Each number is 200 + 20 x the weight over its row's rms, rounded and kept within 0 to 999. Layers, rows and columns count from 0. The size before them is the row's rms in percent of the matrix's.

# o: layer 5 attention output (transposed), 256x256, rms 0.0293, rows 198-222, columns 192-255
# v: layer 5 attention value, 256x256, rms 0.036, rows 199-222, columns 192-255
o198,096,193,187,179,229,222,195,174,208,174,163,219,160,225,202,200,242,213,218,201,205,241,178,202,175,196,177,166,209,215,187,190,203,196,223,205,241,196,213,209,177,198,203,239,200,191,221,195,197,221,181,177,190,192,189,197,202,221,188,195,218,227,183,184,210
v199,111,224,193,224,192,190,161,149,180,236,240,166,210,204,216,163,192,168,174,187,200,205,167,183,186,174,184,191,226,222,218,218,206,203,233,233,192,182,163,198,159,216,182,199,184,204,204,196,188,221,202,172,180,171,215,224,210,199,190,216,181,167,210,173,184
o199,106,211,194,190,196,159,210,218,239,181,184,206,190,184,185,179,254,215,206,165,182,169,196,226,192,218,222,200,221,177,173,173,176,209,144,181,180,194,206,221,234,185,201,207,179,209,160,217,218,204,201,230,195,206,200,215,228,194,194,204,206,228,215,195,207
v200,112,206,209,187,211,205,242,204,215,208,216,217,167,241,235,215,168,185,197,186,195,166,168,175,208,179,170,182,216,176,188,239,193,203,202,243,189,205,207,206,189,194,204,196,176,192,207,201,185,170,192,185,192,190,209,198,209,198,225,191,157,196,178,210,195
o200,109,195,214,222,173,193,184,228,197,187,197,162,232,141,155,159,201,238,188,191,221,200,205,212,197,202,188,203,178,206,218,182,185,220,171,183,187,192,214,172,201,197,233,173,226,213,188,186,188,229,181,239,209,184,205,177,210,204,191,172,192,204,202,195,201
v201,095,184,197,187,230,202,173,173,238,211,192,171,186,208,189,191,216,203,167,192,215,150,219,185,180,222,212,217,191,226,216,201,213,242,214,210,186,195,205,206,207,195,226,233,191,174,175,188,188,183,229,162,201,250,193,199,236,207,160,207,199,226,207,223,219
o201,089,246,202,214,190,155,210,238,190,211,199,218,206,175,178,191,188,215,208,223,177,197,197,216,197,200,194,194,194,184,190,179,193,195,163,167,215,190,182,205,172,205,212,172,202,234,186,213,220,219,194,207,221,174,216,188,183,204,227,190,207,158,238,207,203
v202,103,195,190,193,227,183,235,179,226,171,166,206,205,191,195,215,189,220,226,229,206,202,210,182,197,226,192,217,152,195,185,211,175,205,184,197,216,191,212,216,145,160,219,205,183,188,210,166,226,243,182,204,200,218,177,205,201,225,166,175,199,191,217,186,231
o202,106,176,179,188,202,200,187,215,214,182,235,185,181,207,190,197,226,196,174,186,221,215,167,208,207,196,208,196,177,205,194,196,226,177,190,216,233,205,171,202,207,231,160,173,208,186,209,176,200,194,218,198,212,197,198,186,212,157,205,223,202,202,205,226,156
v203,095,206,197,204,205,159,183,171,189,168,237,173,191,196,167,187,203,217,190,201,167,215,209,207,152,234,206,177,168,191,225,183,215,219,173,186,213,190,175,215,166,208,214,193,190,247,201,197,180,186,230,196,199,183,198,188,194,225,222,170,245,157,163,195,216
o203,087,213,206,176,223,211,225,207,189,218,185,202,184,207,202,209,197,201,221,192,223,180,181,188,226,187,169,204,228,215,162,177,224,179,248,192,214,214,215,236,180,201,175,183,195,183,213,212,238,214,204,238,209,226,188,216,232,238,197,205,202,228,225,175,197
v204,101,189,197,220,185,208,170,211,214,227,229,207,201,195,176,218,189,205,194,185,208,157,217,202,173,234,205,198,198,228,173,188,141,227,172,177,177,209,206,198,222,228,195,197,218,210,191,200,207,232,188,179,177,200,184,231,215,225,225,183,221,214,198,188,207
o204,097,234,208,209,201,193,227,186,189,193,191,194,226,199,194,196,222,206,213,189,189,241,169,180,204,176,195,183,184,207,208,215,208,187,257,225,208,213,184,204,201,176,209,183,203,178,224,199,190,202,204,207,202,185,188,178,170,209,179,218,168,176,174,184,182
v205,111,174,210,207,218,224,216,187,230,195,197,196,212,219,206,167,203,195,198,196,206,193,209,149,206,192,204,202,175,213,204,200,155,198,247,187,207,203,181,175,213,239,224,195,209,188,228,207,192,194,194,205,224,233,210,194,159,182,245,196,210,212,167,198,152
o205,110,231,211,206,199,196,186,216,175,214,218,225,151,215,202,199,156,227,205,202,223,204,200,206,171,200,193,185,214,205,223,236,200,191,193,173,173,235,218,200,186,177,196,211,188,233,178,213,206,192,219,203,161,180,185,211,216,224,185,221,190,190,227,173,216
v206,120,177,186,206,242,185,186,226,187,215,180,198,212,206,227,221,209,226,191,177,210,196,187,191,224,205,176,177,210,231,205,204,223,222,172,180,173,224,221,206,186,199,184,197,228,202,211,189,210,224,168,244,189,193,222,231,163,193,198,167,203,207,225,200,187
o206,111,204,187,176,221,220,218,202,219,205,202,205,191,216,201,203,235,204,197,225,194,186,214,196,179,198,200,220,219,196,207,161,183,185,204,209,234,201,195,169,181,200,205,203,200,182,174,199,173,198,233,223,206,211,193,192,221,177,192,175,182,205,179,190,197
v207,107,196,210,182,169,167,170,208,217,203,183,231,220,184,200,195,188,224,195,224,200,214,229,229,183,208,184,189,229,206,211,206,226,228,212,216,192,203,223,184,175,221,174,213,225,217,207,180,211,210,193,154,200,180,178,203,203,204,198,180,242,202,194,191,217
o207,102,212,182,190,213,252,218,157,215,197,244,201,196,224,191,238,202,186,196,188,212,215,184,188,197,199,172,221,170,207,212,215,220,173,195,182,215,202,202,178,191,173,204,173,199,185,159,206,202,231,206,205,206,216,194,195,207,171,211,201,174,218,217,229,169
v208,107,227,185,206,215,193,163,223,165,211,216,228,181,233,190,228,203,203,171,213,191,170,209,188,209,231,212,192,204,184,219,190,227,169,200,227,256,193,220,219,154,199,214,175,171,196,212,186,189,226,209,230,166,220,183,225,201,218,206,184,178,192,202,203,198
o208,102,179,190,169,211,212,255,192,212,197,212,194,225,184,185,204,215,202,218,187,181,201,188,205,218,216,159,209,187,234,167,169,189,189,198,168,178,211,186,196,203,184,209,208,215,223,199,200,240,188,217,188,220,205,221,147,196,190,220,191,223,247,224,193,192
v209,103,235,176,228,189,201,197,234,187,179,209,220,222,217,235,204,193,192,185,187,214,211,197,191,185,212,179,200,205,203,221,181,191,216,190,207,168,203,225,197,203,229,178,203,193,181,208,226,155,217,189,196,189,196,200,231,200,235,203,201,214,213,235,196,225
o209,100,202,202,204,182,201,188,180,192,213,196,185,218,173,211,198,183,225,197,223,231,199,217,202,197,198,211,194,192,210,186,199,160,201,223,205,214,248,195,178,217,171,209,191,203,213,199,194,215,197,202,202,207,187,197,150,203,191,191,194,176,202,162,201,224
v210,108,192,185,184,210,220,181,206,211,212,179,242,219,200,209,220,167,172,207,190,210,177,211,229,219,216,152,268,202,204,191,191,165,180,187,184,183,194,192,241,219,215,221,231,190,178,214,197,214,186,162,182,224,203,198,213,197,209,200,192,234,206,208,180,240
o210,100,213,189,213,185,164,213,203,216,175,224,182,194,228,205,204,220,203,210,181,178,225,178,212,168,189,204,181,214,204,201,201,193,199,193,188,222,192,201,200,165,199,221,191,214,225,202,208,224,209,209,167,194,210,211,196,178,174,185,180,205,177,232,201,166
v211,104,233,173,220,190,192,170,224,192,214,204,212,151,194,171,211,212,208,193,175,190,192,179,195,220,220,195,155,214,186,189,166,170,202,165,181,193,223,213,200,197,187,201,179,230,225,213,196,208,210,153,201,205,213,178,210,191,213,189,174,209,188,221,170,201
o211,099,193,207,198,241,207,251,199,203,194,186,190,232,210,237,194,196,169,185,206,183,195,226,184,186,184,192,244,204,200,190,216,208,198,216,174,222,211,198,191,231,208,174,197,190,181,196,169,223,208,224,187,164,197,162,186,191,184,193,197,201,248,206,219,184
v212,102,234,197,199,242,205,195,205,226,228,244,135,167,198,190,172,189,203,204,222,216,182,226,171,168,187,205,206,215,198,215,192,186,171,213,195,221,206,190,192,239,199,191,187,230,177,191,241,228,201,179,185,204,183,169,200,205,221,158,208,235,204,218,191,211
o212,097,157,206,222,155,161,203,193,188,190,191,216,199,172,227,226,226,162,186,194,222,234,183,233,240,206,183,193,147,218,195,183,201,225,219,183,172,200,205,212,176,189,192,187,175,226,193,197,212,206,196,189,184,204,189,198,197,195,219,191,199,203,161,201,198
v213,116,179,195,202,234,222,202,213,219,193,204,176,208,191,179,225,197,176,188,196,199,192,237,206,166,215,177,214,164,203,208,196,201,203,177,233,192,194,209,156,177,197,186,216,165,201,212,152,197,199,210,166,212,183,202,211,188,166,195,186,187,181,204,198,198
o213,116,203,207,200,160,184,190,212,219,210,204,188,164,205,203,197,230,197,184,164,183,183,166,204,219,192,194,192,198,198,190,205,226,216,211,172,218,212,208,206,222,214,175,197,196,229,204,216,205,196,220,180,192,200,239,172,223,219,208,192,198,222,186,187,186
v214,091,200,186,246,236,222,261,177,215,230,216,171,207,187,204,172,211,193,181,205,201,206,183,206,213,193,210,183,190,192,200,174,208,211,195,195,174,201,169,172,201,182,223,218,232,207,161,213,228,195,208,203,226,205,204,212,215,198,239,205,163,186,200,172,173
o214,092,183,191,194,193,186,196,201,191,185,202,252,195,197,189,199,191,209,211,234,206,198,195,205,206,187,203,213,209,223,215,200,197,192,206,180,204,210,238,202,211,202,183,190,230,201,227,190,200,181,179,215,177,178,210,186,174,227,165,223,253,204,191,238,199
v215,109,202,207,186,172,182,178,232,228,207,214,197,174,158,184,223,198,208,176,215,183,192,181,238,183,213,204,191,222,210,207,202,200,258,199,204,198,190,173,169,217,193,202,222,173,191,220,182,219,226,210,185,215,194,202,187,194,182,203,208,202,206,197,194,155
o215,095,189,222,200,197,214,227,169,214,190,232,222,195,235,200,221,226,184,208,186,189,250,223,222,205,213,167,205,190,201,189,224,202,192,204,180,214,203,204,217,168,197,219,217,223,179,201,222,176,190,194,194,211,192,186,197,210,208,193,138,195,176,174,222,238
v216,104,211,205,193,183,205,230,153,174,213,204,198,186,218,174,180,178,191,204,206,186,163,225,236,210,215,209,189,160,223,193,224,215,198,191,221,237,204,218,197,222,197,216,217,211,192,182,166,236,221,148,181,204,159,180,204,234,253,218,175,208,222,197,217,201
o216,096,192,204,196,176,194,220,222,211,203,235,169,199,180,193,218,184,203,184,211,210,231,198,161,210,214,179,236,201,222,179,194,198,215,216,177,171,195,187,237,185,194,223,185,203,201,202,198,195,218,230,222,194,212,186,214,182,176,167,236,212,170,226,176,176
v217,107,199,189,191,196,184,206,195,217,194,193,213,227,172,187,205,173,197,192,188,201,214,168,219,210,223,218,188,205,193,186,235,228,175,176,228,171,188,210,207,201,209,155,196,187,161,195,210,213,148,191,219,205,183,196,197,184,179,208,193,198,160,189,189,203
o217,105,172,198,188,190,234,209,211,200,197,210,162,176,199,195,178,221,210,228,200,214,171,195,189,202,187,173,171,212,205,200,188,204,245,202,227,208,202,205,177,153,188,249,197,198,200,197,171,157,207,191,219,217,205,208,206,237,199,221,208,203,196,184,150,195
v218,121,222,199,239,188,177,221,206,178,212,187,216,235,224,202,211,214,201,220,201,170,194,241,192,204,221,195,202,172,180,214,193,170,211,208,198,175,217,178,193,211,188,206,186,180,184,185,207,162,214,207,215,150,215,206,216,180,251,196,262,219,212,197,185,204
o218,112,198,246,191,215,201,195,214,212,218,202,204,179,208,200,188,157,232,193,222,237,231,185,181,218,230,225,196,210,214,221,225,197,187,172,188,217,222,159,170,245,186,165,224,193,208,206,167,208,197,205,192,222,228,197,190,212,177,213,204,188,214,183,205,190
v219,104,218,202,192,192,196,229,211,224,176,192,192,208,202,170,213,177,228,202,205,213,217,160,223,253,235,205,210,206,184,185,206,206,210,164,199,198,202,183,191,181,173,229,189,182,190,201,192,199,178,212,163,200,207,158,184,218,240,170,188,177,183,203,205,188
o219,094,133,222,168,231,212,192,190,171,222,249,179,188,214,208,200,219,192,198,219,195,194,194,168,157,176,184,208,211,195,174,179,215,189,202,221,195,216,194,213,168,191,214,182,236,212,203,210,185,199,182,242,241,205,218,200,187,179,207,199,207,178,196,204,199
v220,114,181,210,221,197,188,208,182,186,177,198,177,247,208,199,207,157,178,185,218,210,208,204,172,161,181,223,228,189,204,222,186,162,195,223,231,236,176,200,225,216,234,207,199,180,216,203,215,227,234,206,153,194,229,211,220,191,223,192,195,214,193,249,188,194
o220,110,208,191,220,189,186,201,212,183,203,199,209,180,193,203,203,220,203,227,187,195,217,202,212,215,171,219,202,181,192,171,228,209,222,200,182,181,215,207,185,174,170,189,190,224,206,239,183,207,218,174,205,194,154,187,180,205,181,185,206,176,182,179,198,218
v221,090,207,219,204,170,201,192,204,227,214,206,190,206,221,211,227,183,207,175,195,184,252,188,187,162,200,188,203,192,184,216,222,170,201,196,205,210,233,161,190,206,173,204,182,218,228,206,204,229,190,192,207,190,193,180,196,165,202,204,202,209,201,163,170,225
o221,083,195,148,172,245,194,175,189,155,199,184,207,181,175,154,192,216,211,179,201,240,181,187,164,251,219,195,196,211,213,191,199,239,174,226,225,223,184,200,193,206,220,176,220,210,195,184,188,198,213,203,224,211,211,179,184,226,213,220,176,213,233,192,220,235
v222,112,189,184,176,203,219,207,230,228,192,225,154,219,182,203,219,220,231,188,188,213,171,229,207,167,240,200,219,198,229,173,192,196,183,213,205,179,220,190,160,241,206,194,213,213,177,195,199,163,200,238,197,201,204,204,172,221,214,180,234,178,207,214,219,187
o222,106,226,218,204,197,163,187,160,167,185,171,205,166,197,229,181,213,180,162,225,176,231,175,180,197,190,199,178,158,177,216,221,223,184,221,188,226,200,199,197,174,199,200,201,219,207,235,245,209,189,176,195,208,165,229,217,202,183,210,187,230,179,188,168,217